From a checkpoint of a small transformer trained on Wikipedia.
Size: 9 layers, width 192, 3 heads of 64, MLP 1152 squared ReLU, vocabulary 2048, 8.37M parameters.
Each number is 128 + 24 x the weight over its row's rms, rounded and kept within 0 to 255. Layers, rows and columns count from 0. Numbers have three digits each. The size before them is the row's rms in percent of the matrix's.

# layer 2 MLP down (transposed), 1152x192, rms 0.0688, rows 871-878, columns 0-191
078:163141147151121127124094124155116099138105137133114110110131088138062112121161141160092146144151107153116164147121156130115128132142163171111150090145092099150136131144077183121150063089123138107181176085112138111174121133114147121086120152134124120112146122106108121114135159135124127119079158121159126128119091158097144069138105115164112127111123125108132089136136124142155139134160136135138112166109166139130154144128132153080122097143117178085108129128099125096139142137099142100123145154140139126097130159151118124154122137156119111154158124152122177177153131103119104157
092:110116123167134122109128099128116149165117127109094151126184108096133114125080083126130130121127157144172080090116124112129140132128147130120133149107143178142146139157120120148126125106137129122063102153094110139135116139160161157141138125127163108105136139135165099133130122153104146182164148142136161144108153131116098106077073132148170099117158162101116072136118112147137134140120139134108120127109122129132159165111086151132133091118146126146137116124145103147116108151146107146133093149108151144132109103133158139100144119095143141167169149139187102156167203125131167170
107:113111112115183112142114130116131099128121167125136080155130113135102141124167133130155121133161100114139140098131170129160095112116159105140089060125122116127150093106068106107081125150146151115104151120132063109122131125099164127126086126119087128123126145099126128143134156136118110134146158129088143133101099089128195111146090134118158095140161126160087139141146115095146130151130128112147112140137099131149121161132093098118138063139168141111134152140142137154112125116095156164126126150159148127088096136145132137164146113120127113121158133153110086134134154101111092065
105:106087165164115136139122082129162150121144110126088106131094135134162142146095113113143139137148137093143154107165128106156123118110154150121134093145122144150109076146135133129132120150126071116178065130098106113121132160155129117177117133139132122115112087163141128089141115123138173133099130138163096105130096135154127088108139131098137152137126103127114116100169142129127138146105093117112126114068137122102074092114155104133136167153146125165125147126092111187147106180097145146133144053115143129110102121161126163124154142095124127111115119125158134140150171134120107128
109:140117187171098148138144122141156127146119111091111105158143172144128073084121122143133079153080180116140138154134103117121119150123158099150118106155119116167138118103114121126078095094089145178122156154151144155154147109132144098119116108122124096114112109145142097103129123118116098150129128142152134119140150134114130143175170120122099096085152120145131141146111145137147142124120117123149119097147099117147091151161120141108150122109144146117092132147122167166077082134138158132163109116152139131076138131094158117129120179081114165100158123093107156089168121112136131128
090:143145116156138118144123103162141136141095122117177132158144116124125103122144138140132112121145099139120134130115110094106223162090128130141133104133122100126116155137151109121158126077117169150121135115168089148137140124093125139156090146151124169130149149148128137131132125129094160149090135113152148139169137088133165132144150131114119176162070126124115119147148122112135112109118100146144112132143147123165110121095079096094122188157132192138112102132138155118126126134119091148119174100151104108135147124153128142105151103107163123147115130197066163150114143131126111097
103:124123083162100145112143152109122121096180111101109119169134125158099130097107122090131109121076157131141208113140147115131127133094096114124149099131123127135133134130139131130135140099135066167105120130120137115131145156135143207160119150138161138142135215147158119114134138116135139097132111160115113102087122093119146092107136120122136106116111130140135126156126157077113108163139087130136091103115159137205114116111152145157128152137108148125166127127140156119103166107114091107118102112101143114104110144116098155113143102116125144119113141088145118095115105102152109135
089:126130171148142131137108187139125125144092152128126142130148121122140113122151123109167145140120146083099110127148126145102136173154104140115137162158146079127133137123119101086167125146119126107131133119126119144169181108129111087085134134120077107124151075122139147139107117100126128170130164167129117146100141133093119096114130127097146092134145112152094167101091175172125128136137134123139185143125129100130146169157126162132109152149103120106124094121109100146160147153083089159130115098136110135124131136114124156151162124145155105124130149135222133123179093127130163113
# layer 2 MLP up, 1152x192, rms 0.069, rows 872-878, columns 0-191
092:104120081147139079166115136103140127155120154115123105095145083141088122112113068137127112112102131162140094073089157099110110135144116158148091166126173175114117185133109128126118154098135103151146130146123118135146134157144147129085088183138134113155121137125133091130116155167145129134142135159135182167128123113130118163136116123132105124179162107131156096124105095114151082119116103129142143137103111100117167118122147094140119152172140122125117126127112102170120123158133105150151113124126156127108089158128132120162129148112111096121127149123162073120111144101149158178
108:129104160107127144156109170144129117139099144155076130135120133127131100135140107118138154085128117150071164110090085132143117128121085139113107099142160152116082102175091134140099152148154120149104101136163127138100143127126127115098111174161109129128121144175099136106103122137139105117137130097127091127125126113176122125177102094178167139105108160110103175152131100114159129104110112119117123129115146146123149135109125133086132116126135124120120118174138157110116123146087135136109133185105163163097091123082062119101127100172130133158174155137166109129115150143112118123
111:110120160130089100136161126076129095114141143152075121166107116117151182136147146154101121098143168132132092122140137089143155180115145132122121102138128141139194122148144108098108123121119122140143146152132108131139148133119140170133119157104099075206153142129122135120097113119168139089127110148170115098129099116104144105111155171083121104135135129078111137118155122130121153135116137126151109092132061095136129093166126139152135146110116149130106151103116144120127115113102147171137104165131176124101144126145088100136093153159175160132140140153136109136128130150157132150
115:113091149159136163162134092122143130119159113123156095154116139157157125127107128125101171131113133150114113149119126139179080139139116126106134136136138122116162099157084115108102116128139111082070119134097150145137135074112155128108129093132131127147101131106111123152073163181172112144108115129160117129160160107165113120124158110154145142116132101134127130126128129147151162112123071116120094112155158112084111137174083138154126158087129143145141123124126133143150114091166175113162167126107164152144154110102101130132118135090075133165152175148155143103134159115096133130
081:146091136112181086106096149136128110128117156148186119186131146181143146117156154096118104101103144106133123163105092126138139158104114138127094161122160125115130139158106105134175172097134120133142117123137115156108146138118129118094142170145116102145169092162115165106130155186175106138098161141172152126086150088159149163163145112130108119138126106091140123146127182168118125113132101172141103116148146117099164149133095133173167146125114148114130150119119150144127129103121122140127105127141132160120173132147114156130086134141101155128144136119108156121135145144165128109
103:147128093149118138099139128096050157088134147126075089188141156112096086125119177129138131106142087119114162109097149135156145149156116124116121106114132133094116163101137128123178099119133115151120121108110129170114090130104120145095160162143116135106112120125108148128115125100116139157139166121086150124109133113138136113101107090097151114113096102105109139080154152136081111113132123129177111146137152125131131116114138089114093122147149126104155132105182148130164115145111125155139124107105137107146121057129096162157150095138117132128144125134139142087127189114153156113
096:142137124098126117112145144132129134120185140129139132136104096152138087091154107163142065061097123102099110138128119129111149120137117131137154147113113112160125156136122151145106118136133115129114088109129108177106147083131129137167153158151129124108110136160131119151150135052116068166083144131156140099115155120114167115154175118137137120125119111119173106150126115121097121155137172141120149145171086135159154106160146140141085131135174166162097126097135106128152104093126137122124108148105157084144133128113108149101114162101131147138073132136112130138110135155163093117